Weights of a small transformer language model: a variant of SOAP for these matrices.
Each number is 500 + 25 x the weight over the matrix's rms, rounded and kept within 0 to 999. Layers, rows and columns count from 0. Numbers have three digits each.

# layer 5 MLP up, 704x256, rms 0.146, rows 33-169, columns 64-95
454521533498504515474499497511541458547555509499467484483566517510496501484555476478491542503492
461553545501522466520498490522512493493471479479513492521504551516483478523521497461561516532480
508465511518537460503487493491484499545522490480478483495491488521524472530474523491546501494520
483481451488483498503546493509473532502559452489507549542535489518489493500507469540496471486533
490474490512477505496476507506471524472495514473494569488510496495472530516485500518492460468508
517504553542544550569522508501505532511505521482517531503513521511518557492521535511446502489489
535483458486531460532516505464515488505460490533513528494543475499443502533478493465522481453535
511484517504514451488500456507472476498528493500471492483518485535507507504453570478507452500520
510493525527521481526488491496527445517427536489503489510499486504490510490489492539513528475458
496531494442481531489456499489494488518485496532500526522516541482472517466485534463518493497475
463520546484458514452514479494441545492525529544533537498516497500502529528456505453513506492519
493499520441488464590436549507552469469510511545533550501550462484533549499513492484498518466471
455455490490458442527520498533496503468528482493512505543510519462528532495502500463537538506517
514529525519499533463490547483472471485534524503498516552510514483495494480441498477520478527494
426472446490504518509468514493512489487551482506480498458487467490512512526488494478508499531460
472506448508504489534480473487469523539507507504489510458500501541488475467532492495481537503496
508455486500547470504517517511450491497470496503500506487467528504532495550497457551524459527439
499560546529506488516498495497504495506538451426496479489510511562513523514527494553465486468472
528531528489524489468489533496557518504498470476527538494508441495477574497502509509529558504515
467494486491516516492467522475519521510516482529503520472520504495526519483514467538462497484462
506525510491487546471500543496473510492493495520476490510487517505477508526545495470517485500524
493496483496539520455445529441517490459528447517495557502525514536535491533490462501464463497505
502485449532579526487452511467511486525510520509501520500519467486506522472463504487496490512509
453536527479491485518461504520515476514482531462526493481500445495486513524536525446500496530515
506511479514483480511508491516488525566479504501476454508502481497467511517482481478505505483539
527481537548492555486531514469476443526495513490467489532493495481495492545499508475495494506501
469465547473481540483469485450546505528448509494456485520488501522501499447502527496514507460548
509473502486485461460460455519493505509498477487516504497467460479529517514548516508476492502497
482521482484513485477497551509466519473458477517479493514485492518457488526485439499491485494461
514503505506498505493469509519525514531544515479502495510448480529496526495501488497518466469490
500488519522500507441495509511515522524500495534453494482500522471548492493493483502518442476496
489538488512468516543494515505481512508516525454497533491519581462456528520538514489508538503476
511537461449499549491459466518488528506487482512533495501528508492486514453504501504481498497492
545484488489485501493474530488465506489508445465444488524518505540512548473457509483497514520492
522507533508484537477444521489484493443513503498493487493466521505497518469487446520442438532485
517488515474561467499534471524515461544454482459487511496523516493535512492531503514511504512493
540487487497471537466476525514500461494465485465504444496522471512501490490544465506449528474545
498511489471511547459492514510522458498510513504503520538532477469472479509527445486539543516494
540525494488460502495538514477480505473461466518483509506523515484492490492513508484474453540479
514481538422507521511534487517451513537499461545488506545508562566490492485478512470499553503482
523510527510487463522519511527494471524537495508505486458494496501476515486467510526463508487526
486517471472492518517502482520522503504502500484519479517499526491516493499512455500482518550537
545466503488454506494502500552447510504524468510475517509452485507460456515521502498524488545501
511482484511481509510500512524507520532491446512476512453541501486509530505463494493501486492494
487493499486542500503479493557501485502526472498503525508514411493488481537500515489491510472524
486471525513472511473476510504534497523472531464492456458531505512527516448517502536472518494519
476452478516473514515463510481486579509518507469539536515518484489516467524456492493504494493506
496444489477477515455512478518505510464491467444482490480481476517476479521478538483483513499538
536534509485529501521500474524476449508500460501521511488497479504498496491468507465527483525478
546495479513527513537411496482526495488501510538511548492483492454493470481521513481519547538537
513530492499523523505489524531502502470517485523514522522526518475531458500470472489420498473472
543556466432476557474485479467520484464518523456512502488474516513552515487525508474444513481482
498506493490487469470547490555464476531465498508551492465520505490502508506505535470482464501503
438510487500500471454512519505452530506522502519522497510491446437530543508476475569473485472473
487467500457483509457503533524532500478503520505499492448521499553465512497513489522457505480511
519498477512483483468486523495521470519492517490529492481492545493520508493516514508468520470532
484530480502504521530500475497534482551497508504483486492480512519482528512510531482529490493528
482481499491488522538530479495483529510513506517517505534492438531502502484502493490520527455499
454562484514527508464484513507485501511494510532530482481507469528501505506524518486512488514476
505494475510516513516469506518537491493531507511486540528502547493494474485478498467494521471491
509469494505523501505534483479536500489511488511484466504497529449541520541512525525586486483506
485497522524532528470529502488471490496508526491495485494508506527478508493527466524512457496569
471495482524468483462543496522518493545514507487454506482460487537485483490482477493522504509470
459511452499532496507500479501551527493464503504510510480495495469491542500465510524532519482532
454440468523459502548476443460469502553515503511488510518509504478483486512476484447515501553468
551455513518536496493481548457530510553478499533501480499477480508508499513493496493533507475450
488476524473507500450427489481511491536483489472509495496501509499545480533490556567526496484489
510509507506524535510519499520523482557514501530532488465478484489517473480565500510473542512513
483516519545501510495492481510543503508472504499512493484493505532501533507521484484499511499495
502459463495531503483506506521516509524491524510513484511463461500497543453523494503444483522502
445486475460552542538546507497466481507499445502494503515531502506475581496487482458492521511491
513459503466459514532534480506447475472486450527481495482514506502504511492515516494481491484505
472504481492482471489540524454544477491530510529508498497461516521512455504488513454495519497547
537485513522495474470500467519480500472499498489509508504490496502485489486531483503510491508495
510513487485481501527488536491517488509502465507505480514494466482540548510485485545514488507507
540475462510515502511487505566492474515537511528486443496496434424480523472491499461542520496480
483480512522484516470541526458507504514496458486503484521521509469457496496487503565466520495525
487513517537525516502517503509488538531509508499535501554490543491502520528516477504484434485446
506493526508525482523521479537503479510508531505508515549527534476485527545505494555463511485509
521468459514515447480497488537495511515483487526516500545500532519559520501521511465528510528480
529509519436503483484512526536481515508540501457505488531507507517525499507526483527499473514533
487500474479512526527505496505493501549539558474495507460513510551496478474511466514488506486475
475505514511503487462499485531489544474491503504424496526511490509470487533520532546512489533557
491464506540483494512520493523486531495453501499462528478472525454537466490475526490500539492481
508511488492508487492505500519452508449536503437498482561499532498529517477503507492440464501515
509490557513486512485507477551508524540493543518497493494568514522484538454466458524513496525501
504513513496503506487482477533507458475505490523493502494486503503459435497528529494500490528556
491467485492523540537529508493482486519505485525528500527517510474456476465529496499456491443517
537463528510501529521478497537505501525553545469526470528493490512477507481505500464488522466527
544479513470436458497534470500529478527487495494489513505535464461462488458515510516504456529472
524495482515509504439487510484487473482543473489484472493518509502433485532484448484518479455468
503505528484503513520463498522482453509469482497498513464499504505503506497526578463473478497451
495490466502474515548496491509454469460515507484519515527501512498502458508509462487521508529413
527483522509534494455464480505473471495506482497491503505481526512522470505492526516501473526506
538493548505527507458491486470514526507478481492511490527542495474500536486507516520486509479506
511529517503518465518496512464486514481467496511522479498455463511539530486504504540462455504511
506512478500486490503500516514457525524478490500510516545504543517488480521454478524507518524499
549510465522492492480475523476464527527453540497489529525508493511499488527518523490469498500489
456509482508477488482447520453525426500504512441501501504492505476492480505519451514503510496545
497490439485472515503503492442476491458540518482501487493493437475493525534481467507510517466539
535501595523500530530530519493478538451467522474537510488512480501542512483476513502531497484493
525444465467512527507484529513516475517476483514517478491474495530500505507465528493555532443535
526517516495516430501511479459512481499526509513468527516555474479460525484570505544531510509521
502486485493509528497511549528470514538472508509516489535530517497492498524464491465518480546478
531534493486499510474487512512479529501496494533490484475464516476509513526523498493461515515518
478476461482496511499498451451510466524463475490487475511494501520495502482499503505529485483534
557492541515507483514486516491523484471503502509470575492507486523474465499495502474486531523485
502446492465529511527486505469500495479460498521515459492516513492499497538476528506535502533539
477477495519472541485533478517494515509511506492544518512566519449533508527516524486503477503475
480507508529503514509515478483499513542486528465468520531513424497500479507494458498507509478447
503487480464445493466503510518495492452515488482509498487493466500516494506493497494505523520494
514478479502526504523510559493527466543491513516527471480494481537501432523481522482484479520515
491477471488489503498476478502484478487498483491472445516479481445480494528476531533488558525517
501473540497509503477521499494503496490497506430510513493480486489489517563510479510508483409484
479507522510515504508520512534505469493483486526478484496551462513510452500516513495551518486468
497534486508537528485509554534591521494524502523472508514462503500504529525501508513501513498531
492492506510519452556492527501485527482513488509478579477510524477483541508550487519510540464557
493522500495495489524476495547515462530534470504527512467504485517499499522517489482464564523505
506487495484505494513464499482511507479478464502541473505470490522498490472529516471499495513511
503536489505493516495578519480533495487473523485488446468510564491517517465477493499453523483518
545499486511501483530467506486451466550490495557493525482466463496549471501536462495470427524530
538526502483506499506527509495534545537453477501503491475534487506490513501468475506514470541510
498502511445537504434525471477505508461519486539490538481473511519499514544492524514487461449486
556448503512464469465476472510534487511483507492500493497496470472490498494549481498507557504491
455499514501479509557513510456534538486478442472471465493489473524467494502460523495478517493492
481529506507533487516488536525510490475476473514492449510470503469568517462449458495505468449530
499518505484505488501467526514542526446488503506458524517508537496501469473468467507511478492505
488519512497487475505507481492468460486520446482509466544552497453497476525462490518533502507540
535510496523536487499469541486490485528500547518529539467485525494506493492512504494474534477534
509482470501531501463533474540516485493522545509531512510506503475458488498487480522510490521499
457515539482464441472478478514513446512501542548470508500538519513528464526483509489500544533491
491533497527496478520510476528470518503507509492508515518512486492458529480558509486437455473529
485531499477533472500530528486490454486491508475459514510475525462551479534506504520536522476426
514460492510529532531484500524491499423497533505547457523495514482491559536497471477494488502496
508477458510514491552513502497502486546502517479478530525524507504525462569496467502486478508469
518519512500534478497478484538469525514478520515492510473475490512501518508481517479461503490488
463495475517469475470530449522482512516531535479456543499468509556422505493493537498484504516520
# layer 5 MLP down (transposed), 704x256, rms 0.133, rows 33-169, columns 64-95
522470490477485502522532488504532514512469492541512502440563528507498504509521471471522480481531
523524486496511497476521474477489519507497487532509484492530464498470519511505536484497502558519
486441535515501504524466510507528481500486529533518518512506529527524493516486472431517508496496
493480472459498512502455511501473556502496484494465508469519475518505508485483498529519509468473
492546502498436531492494522516496489486505508535507517541467506456499486491498468530502494504489
484502538535467501537490540531477530500478484526490509521475491464502525509453462552468508467553
475526517498515533522495504485522506538460527553487473526539457516556511487519509521527453454517
491484516505490507514492526498489507511464505534456497533513534519559520507526454488487493479490
513486480485545479481507515477486502522509442512492493455542432490508505514461522516517428483500
485528494502465529500499491499464502442501536516473528519529504564535490517452514485478495472484
474470502514542478486498478479517529515443477440522537504459484522512466519497518496553476535507
548478507452520457536539535469551504497562533511468487501520478461516511471519492510500543501507
507492479470478524504555502501478487529504506535514453524537485546480529504492485503463520472494
533507491493474533457519510484513491520455520489468497474486543494460481459467481513486496503514
508450529486481496509530498498482482475446492459508487499495507500456523491524463516505461492534
525509526510489499529487497519459508498476502491490461481483512485520461521541496499512453501503
476523543506531482520486492460476488469521483466470455482465488475454531470483513538501544494495
540520512503502483535473503502514511522525473527469495485512494453506515488467465509469506465488
472508540477484490495496479519484503482544482517473494476485486523514506542523488552520455473527
531532501484510487511515494488430523480512503526506459498518530467514474496513451462465508500465
489490532518476518503517559517517462515502451475500476491544487485549513466514503496476499489474
506537546499520502485493514487526522525500448563541509547497525541523502490533482509527541536523
471502469513529532474501525523515423518447479534479465525478489517557534501500505516486488462487
534499515531506510465465482516488524504492473537477492501527506477494517473498500548489541490518
497495491442538493522461524515500546502522488473526513506500521481488486510485513483517488477528
510496494507510447514433490504504480489514492485526534524501519471498458514517517535511513478500
468504518543509465531512532522481544503502456515505483507500508494521488480519473446501501479478
495518510463536477505535509531494551514492523508473538488431520505497518544593446513487495488485
447461499538497495481563526447539505519516474476475496464502492551480482533470496525493459488462
511450503540498470556474448468525512468490519518512511494524517520500504532475518510492541480492
503483569494484447513540512509477493537433530493479500497498499505512484534528492508529468497534
509496517466517485459505549505516507490428454525513500521506503492461493480481494546472458496497
508507500487514496503496532477465515471502471481481529488502488552501466508513501491494507451503
509494512520482499500526521515513528492519483500539518530489524493496486518495491499518503502549
508510483523464469499510505474512438540499500476483491484509495535510489460456500540516502474453
517494477518471526467511525498488503550468486555505519480465517504465462479510498532419501495489
475478546495478521464483513510510511516551507449506479482510501501456500515548500440514510514494
514473522492491500500497466499501475492492516461525540482494494499531499512514447477500547440494
533497530506515537485503530478548501520462495477488488539474514516485544478513474504508500481470
549479516480479508511484533521505475527479492491470449492534467516468520511508467507486492505539
510526483469503478499483523492515499519504500465473527506504490479495522505519486514524508503501
512491535502517515530496476506518484545521518509491512475503509491521496482494489489551465519498
494510486556498526435496489506511501503533462504518476499484496559471470489486525462459490465509
523471480496500459496519523499501513469464488488426517472546500501521503481536492551535473505534
495494465494493498487534528482485525483465499479488495488520513451484524470551517489452483484512
528533497515525474527502480495494474491514511481523475488484498529499492501524523492495527520470
461452498572539473491512531503466528529495539509508482515513487484514510531500508504508525469522
528501484472532515540521478505492555497496525529497480496529523506546483495476482513492484498517
525481483472517514457504508509485487459522500503504516473477455456505512519523535520480489486546
501507458493446505557463435530532500485471488473529545479496476462522457560485528528542508539495
520497537537474506483487472502477500516484484505508457498508531518540529501508503434508434534490
518481508503504501496509525503499474471451484485511502513525524504492460512489472496535529508512
471445472554481522518498498498524498521502516533505562565478460484468504447503471465505549489520
466512478562484469499474483508511480515511491522511513521487454460518507467486545524537491538511
510524482499484519505495499501523494517511543463533482512504498517548528505522493460492544514517
484497494491462552552535508475506527518484477501511469480502476490536469501504496490473504516503
530492480498492493486544517499490508508495487505515511480490533510512550516507515525486487488509
522528512490519529524538462482471546507516487553505487516503462486477507496476503525493492497514
534525490461494478518473468535482494520520484529541507522515521550488433515508506504519488515480
436479518482474476489516509469496469488470453512489471480478502497488479478490482464523505495475
448522511528507486529506471510483513486525508539545533470501491510535456516520516499493536498488
464522527510510527494520516512518503535516478511503525470487506518485488491497511554503450488549
490495506472463509447470412513491478479527490504539504515503481543529502521526482512482483530484
503511519489485506527464491522515488472480466536494499481495499483521501505462514487538509459480
502468494497484454455476515489477482506504469477523525437511546537515486484507454459507525486510
485501496528495514528503500502534516514512477489493507516489494512478538485495499526455534516489
446524473500480519506530459534449522506459524472497526502508494466540497516466459532531523531516
489444497437546475507510520494548557512514501523479476451474466517458544474557491504506503525493
490504488527503525481522488436469470509500534474464490482445503509513488524504501508509531477544
483512488495535510545476530518523468478455491496524504505500468489481484473496548501470558488502
505498477482448491492464524517526451473469525457459479504499520511521534491497520502526574476485
515483482505505541452504463458500476523495534521500486493506502537556502523521515554491446500492
462505462528518492514514498509535502511482552471482497467460519472509496533505517518515496500455
522506524481505466490497506526525508541465433498475527488504496466493507502524494501470475540511
507507502491512444462471512490508467469490494465493489488491475537553547498511539487483487482481
525515499511484464490519482532464440485530508514473441477557475512559487513481505425471493500520
482521492499510495494519521513450513519516494501501489509508544545482490441501527507491506534513
499516502496465489513516480490537530499469495512522526512495499495495551467513512520468514496505
496503475498488484492570512520489510512499517493486504506486471501523465454504468460484448548497
467494521487493468539562463463510487512452517477462469471478515486439513524505488520497510517470
504541535461481445488526455482533494491536509523527500514511463560506478504452530488487518518479
490474517479508496529487480467503465495518506543485468471502512500470469535489492539537561491523
433531491505476548481497479506534523508497513462558497493504543514439531514469479502490520490508
473444516513439483517554556427490502454507510484476484498542492531517487491519511494547505512483
483463499502455498489520509521483497473473525536424488517486514466515499435469486508528495484550
513517478465509480448474535530514485502485490488460529477486477504464488485504486533481474501472
491528525493465484492474480487498486548512485478529472516525542501490498563530517492540502525471
511503502496533471485524494484474481458488498468495494511481509546473481505551516482524501501521
495532515520489503514480489502480518435451443485496451518491470502536514497477503505514524489489
471488513475473501530513538478494472536506473476505518480522488436516516456512461514501483542508
506503499495500490511455515499507512507513495520490461495503494501481507484526489503489548476516
490505464505498527492521488507505473507536501510543490485516517486494488529519476500488478507506
451513474502485557513476467514433492530477504508467532518488530536469514482472444532517511501503
485492495517516504532504504487455516509505486504502540472511534492515463512479537501491469478498
516494486460491487476542501479547532533446506526544471473503514515508468519516504515493523483489
522520478529492488498480519454470460509468517486597495495461499496466509483513481514522494510494
474477570526538506488462458472525461483479514528462486545524501534485526499457422479503457505492
464496495514565499480518503499499494498488503505570507461480500510514502490500529502482482484493
495495495506506504494479473520455546519486443487509487486483510503466497493458485508487524494467
490497501512487496489470519542471529474486508511515497529531461545496528540495552500515480550489
468508517515493510524520589522457535509447485508526516480525519499509489501499481487481521487524
528516519436492511488484542502460499510502501483541484458459517483476533470504494515488504489460
474486479480510492511525443525478470507500500531453488521497504478488478527511502527486466517524
511537520454552481504490506459512516496498500526498494508475521505498466525542503508512481521545
510519539498539443487460495522502508499501519487484501511489505510535494497521493507521528477524
537500508470500539494494471514513487504514504509473482437466545510496473501452497511523461499501
530490491445508511516537510494464485493469510502502523510526474515526509493517493485499486515483
506470512488489538481489498478494508443489486461491475519454519485482501564527521510500470486474
451505518479481531493525499423542495540462512464503509468531507509517459514481479524527540534521
490553495472488529529471504513478476480555470550489456552489532487491521485495489519451518525509
504530502489534480512522493478541483466489474502501471463483554462502553497472476509505506479466
503480503465517509446503487516558502501465508525482477513517510503541464503521508534468443503467
486524470508494537474484520486522468520497496537505514477477490471463510505472453499457541512454
502478517480508550507470487479485491509515473586524467483464548515507492476499527489507536515536
557514520473447506531530546527527498508502501473483497517527499526505474480519480513470510506522
467449501482489488504511518508478518525510521531493533468521455498509522492480490518508510474515
525548509495509497538468465493446499513472493490512462493467552462540492513500553478476480467507
521452516513530475535510472518463474478498488474484553512502532495502522482509530462521514485479
468499539487511497516465494459515572490493521458468484491469505480522483452499516518512498491495
459481444532491488482490525543491462520483452515552490494461514504481503518506440489505497488465
506500504510499495514481486493454492544495444522501528496510523503467481484510501526496506507505
542511476525495479517513507545510511473513484529500468471508487491491505479532514470494480482496
501504481497534511535461500514471464447556519488438503494501506498467506522530442486470496510507
477506466471468521465455448516496503500511510496463459479486501467492522496495544500539502538487
498515545487505481521487507508509472505525505475519528481516483512498509478514462490503469520494
535544546507534520508496484465537475539541503523465481562452499447516527526484499490498500491490
455517515514495518497467475471475525443460487496498518501519548522511489471498429504507448504523
511519545573506474516486454490463495488530530489489546518480518495520535464495495471544526483518
501493458459483483554515499482485498506504526457492546511523512496507493515491549488483487504553
507429520479484509528505513509524519481531457497553524515475534521525511518507492486523514483490
507517528496483484506499479468505504571465483453515506504479498482508482508516480495544474478463
484475467519508457499488540476490547545567484496499501477533490486485495469498469485519448524493
496531494514472501480499523481510521538517547432488504499517485490477438500499505532491508493504
515463508547508485488520461515500495494484498521530471481479509537463481487515526499478520471476
463473491499473473519471500491525467487501520547508497518482505463464475497524482457504500512507
502498495486471494454519502522500495485491522530485473507512493537492476503495468488512471451497
468513460500518497477526532496489511478456545526532542517479569480522521508508467500457509517515
# layer 5 MLP gate, 704x256, rms 0.144, rows 34-170, columns 64-95
511536460512557501496492514535510510494493524452499500522518516526502490492468479517522486501491
473464487540522467524490501525468511528517528518478491488469463514494469524513568466524518469496
508503536535512453482513565513492517524509496510517542515455538516531506480540476469483488466514
507478477510527485489521466524481473524487539498504480470501513524503534491505503468511535471477
497514504538488465490494510488551476505474484507484494526514503500496498538487441487509501501503
471492504532434445474491547536489511470527504483462497530484505522505465499480493464499520487483
511461501525497447493488496491487507521533462499515506474527510574463501502462573513493472511550
460467533511502432486478513516550506508477493490495493489487510509492556529465519525480507518514
498505527481511473486492499515519520523484503475510473495462490511565477516505483576439488481468
510486501544461509464460478503508471519510501529492502506466482539473502465524529499474481525531
514511492486534493584507521531513554504491490517553505463516475483490488451511540499503543487495
512486497503553531556487527494509479521555458484510526440474474493482509521489486517472482487471
513482522566484464462532553525498470503487498508510464525504498520470525509511529492474495548527
457533487524485486496525544502505497501488492472499492513530511541476469462505505519500523486524
492496518525484528511490558418470519460541501527522530496492536518529450513538506483519514506499
475496520510479437558513481498498513502468499485478498482488459510505510486488462531511470516504
501478473485517510498519520468494494463452493528505534556511501420482478490523472491518504503483
499494524470534482527483493481489503541521511509501502483501496514529470513497529496495504496532
510530483506490452474496486472487489522481503489528513510455503501495527528503567481480472507507
512451523523508439502506479507493488514496486490553547517516461515538496479464460520476518524471
526459528517517502494511516549505490508499511486499532518538519528494557499497502509492501462537
460445522507557489484442496509494521545497449557507501486474500514528501522502508482537486494510
521482510518502522493489510466466449547503497463484500481552464534505508499475540511494527499498
494529512530532533505484484501487528517507543540504528505509486517499493514469478479514517448509
492481485481536516520452487455501571425515517501487531490526498456505481433503525457520506526475
451442512492465504500485526483511526489527465539511509429454468491540490466503550523461508525533
439508460464479522471505538465521448530519493544523565495499529460559499470521504502470490488467
462484528494517516492494468487487530473489466507494510525488488477505510476492481472495484507535
482483533494480453469534582496465491455488499519472496495486498500474511531498533490506493462472
519529472512525513513508449480510501548517418449546480494486449509456456519547510499488458524532
456484457491565461518531501493473484452535526515504531482504436493469523502473459487502466505487
539517491500461502474516532530492467480522457478519500509503537438505483465501480483473496468526
435496491516489484532524497482516485507490503509508509467523525511513484479494498502498529463478
400476515528520487473456503516541522499490447507547480490519510506490472517534495474532538481510
451488506570453528479558536537454521448481503488512514492497478495557499455502448475513485470470
563502478506482491505514516494478501501447500474520475505484481500504501486489500505453516479507
455464507505515431532483497498527485497459496491482511493490455546523448558503497466507483476532
493539484489427503485510499470498523507506477494504479499510448481545497490487478509465479520475
468499498556476469488479476475469492508501525505505497478500517458524529495513482509497462469525
476481513497517499511503499495496491466487497484555483488504499510490492458511556496486491481493
508512501521513495554511523541484491519501510474507454512434525497505494509530476504473512518465
522509549531532495523515527458500498522501499508503521539485487522526466507526512479545518548464
491555510511529479463526488486506491451482567474499458502466524533536461541479503494500506513493
475501515498484508529464506522507481515481501516489483485508469479525541488533479493475515520547
470489437544465480498523499479489513502493491531498514494433527467469489489509482528478485501515
497498495523500438503488476498547447516486548487481455510510476505520508500512485502492519514510
507499473497498460467533494494515513479494491504505451490471480507469487507498515487480511467516
467468541492469517483522495501525514508472521535471490489494452526523490489487531517471470489525
542517498527507463493524460510490529523531479463525476530519425538479511462517489497439483489484
477481454511482533490549481468491526506503452472495503483505479464456458505513487493511480542483
475498503527542542465531515488486498486504491522465465486486475493452526502538561449499478482494
494495481526532528514479525508527474477502458513521506525496480479513507468479501508520466486489
491494485534528501501517526532485492517551490505490502508519497485505508476487482500503502505469
501525500536445528573524460541545538504506506514537526510487483475465520520525482499509479506485
487538512502522459515501470505458509536489475496567514486509504523460501492534497482518518483494
471484491534473457506514499513490513451505499513530506499498492507525482488488487508485470520494
528478442512456452523529504486487474494460468504486519520532477492483528494503498513512488516476
454522451516514478495482517484474496518478529508500518512492543499518515519504499534488512474466
492496526507520480505486504525480490517465522509491539498494532477493512515488485498511516518510
513490447488496503488498477500521526524491492525481458537468453505484483548504525496565488534474
476510457455519505535508524458524504522437468478511510470489435470482475500480470469514514522485
508475451451531477495496530501577481526524533505456513496469542587492519504476504466491547457547
540507486514502504455480534487522474457485451526494502491492506508511500515532487498492475515493
491526506512483490483476488528479494509475524497499487528494463497499484517458482487497490523487
501560485517510508519516487451445516445495487478471524465481538508489481485478535499507491518486
509537534529508472508488515462487484531505496492489530488503532493509529506468503525539477466507
475520490490500475461511508536516545515521510513467489549561488596512483505503495482501475456498
494481519553475509515514487512497476516468465501487516490497515533489540484500500496514530490471
538480497501456526481505532417529462501514521504502451496523489517513504521494497534494498497495
499490549531506518507492514503516541465486504473543503510485538490516524490441499526495496492483
504466493463445481498505492554488474484468489503486508497512509501488544469489519510483461467488
482493467458480499533536480538484488504492529513539518480502526511534522467516541537478512529550
515528491542480490512468422537485524498474482487508517484472509483536485489500490530474466500534
458504492491472504472520481477477508480516530475483509490478492502460449499495503508496475482495
478485475572524491530492491472501459470520477461506482501480501581477513535529543523479503519458
460486488531495559508463520474512474451525468484497510501523479528519506524506517565489502513486
508523471469454440487485483528500479459500525441460485472480488543487472482501470508518510502536
504498508509502504497476510520454503494515522496500519445542508465459443520512482423515518518526
485493477502519496491519499491515489485445450491491460461487467538468478506451527489493470500495
525525509448500516489493555500529480519426506484512479512468512531500550577514487518527494515475
503503488483493505491504475500511490467501453484497488469525535535503492494553481503468494484505
469499513495501524499553498480477520531503545473520550491463497497464524521468520516507486513486
505496497573494508524525491502445538531428476529457494473555489463531483552529514497463532502481
506493502490559511534485529485533493503479462451478496487519460496542512458540484528493502493506
511536468532492511494480478447492493528469485561547524528470522492490464507509500486537476493520
514488472516499500477490516499504500504501484511528465490511518525504481496505484487525532527496
541523517505495437481500468518511506513493480521508488527527496532461517523497475516451528498520
503511463489509498494534468438529499524461452495540503516475480486518511488472540510494486515505
470437457510492520505529509456482503498491497525541519497482539437470468480509493521505545510500
479487533519498518468491530491480489498486418538531526515491508489500470574539499485493449477495
497485462511506540512478490485499487538478520519496501453509515498525509500488488482465488452468
472484501494502506488491487537537533490491496478531496527503488504476449486490515498510487523544
492525491469473511529507522528525523493484539483542507501494455514469497453501507493473502414491
545502531529543517507514455481483530511492464549489494471498507515516497431528470486502538500520
479506525506538531498517488510509528507532489492512523506482468494461484464469479534493469518511
511491495521474483528456530489463498487488493503531537525513529495508502505452469558498511510508
518482461501461477473510494489482508519480519480527507534516558522546564501487471499511503511487
554526521527529527535532511536473561567533441497501503505472500508473537466509512547477503487497
513536475488495512492488488537495498505510461520481499510528519489510502497516488481472522478488
461500461549524486504531512513482508476481490542486494496488496490546482484504525486493482476496
513490495509532472534520547489502530490492525488541524461516489499510510493499494474462494471494
482508512518464457487527518471508455516471506530500528507520523468502471494505510523499502469464
471519480498519496486478490515502531454473515490507529451518510487510507507545489485507494512460
495467511515505504517475515506496491493501477505503487472473507459508518494511509546513513475523
451474490506513511499532489490526528527537480521510475453535478511480518497472514509492500476508
529515490480497539519515489476524491482518486492464512510544459495481520506492522500473492447474
489490512465499453497484509521487445530495513536532494534475500485476530511483489491505498554508
480440486481515509493558506522577513492480518498546509503501494464512533518510529511478519472497
504482471470437481464497485577513472535438526503475484488510509523486513509496495470472536530513
473482476501485478496486470534453537479509472523479516536478522509509494535504492511450482500496
497490514501528458545470522453493521486521525481499531518552466493535471530489492479462478523506
525531481545514527459482490504516473508493489522508518472512446480479508500512479486532441514469
485511465526510479496484483542542492448515474496517462502555516486480520530538529502487487535498
506474491522492471565498504510516515483497501511525523488504499478474522483513513486447536525506
520502495465544512483457512490487468491507546482488489492535488552495452511507499557471517478500
543569510501509536494499475504511463510509514511488460510485439513512502504518503490524512521514
473452490514526457504505558470549513510513507511472448497497483497503510480480457525510464516533
491447532507514474480510528471494526483495506464510484450489482487519529499543511463486464535494
555485542501420534502454486466441529513512505504464481514510508501440516497513509516497512499487
464446489526488515496483490459498555438483518511514498461507498493477471430519514508553582493478
511512544520470465538504528520499547504484538496550472448501492525511494493505524514508484542524
436489510510494523502503500487491502543483497521490494488522481496484513528501493461439511454518
470498545516568508498528477501522484447498507493487522533460500524480471464485521460528477501465
490476468529486489508481498461477529462482524523458490481521482523465488499470495479491503495468
536482517537445516511515480542512506508483496476529523520541505485467512491528468502488497531500
507504485512444513501528490533479487541555502504501457505533464528512522479527497480488519485475
542540473520455529493520486462486565542541517521490450528498534491460499481507522540526520494524
525471486470478536500501477468513523491491500478512482498494510499470505501496481470511457523460
533481502539496503499514508499527504502474487536531511478462502503433514490478479536519456473511
531521498499477513558486516525483512552504473545537509500492502489498513502509518450514466525462
500450504507517502521466486509529503503483458499520521544545520522514485524514517498487508524516
516493491521467505523543513486509499491505550513460533504505481475465493540516480552497496478483
492456445481504460523496505527452464470448521526527447514508483490509533483512459505450510457462
491505515507470477467484487492482518533452529498518508490490482541487511537457480506512487505520
498498513491477523519505521510545497464530514493515507510540530488504500448504475503519480509526
460538542469491489479472531505506544513526455457463565470505506487477527526488491546479485489498
492500532514475467532511524497513454508481489493466554498505540480476520550523452486491487422455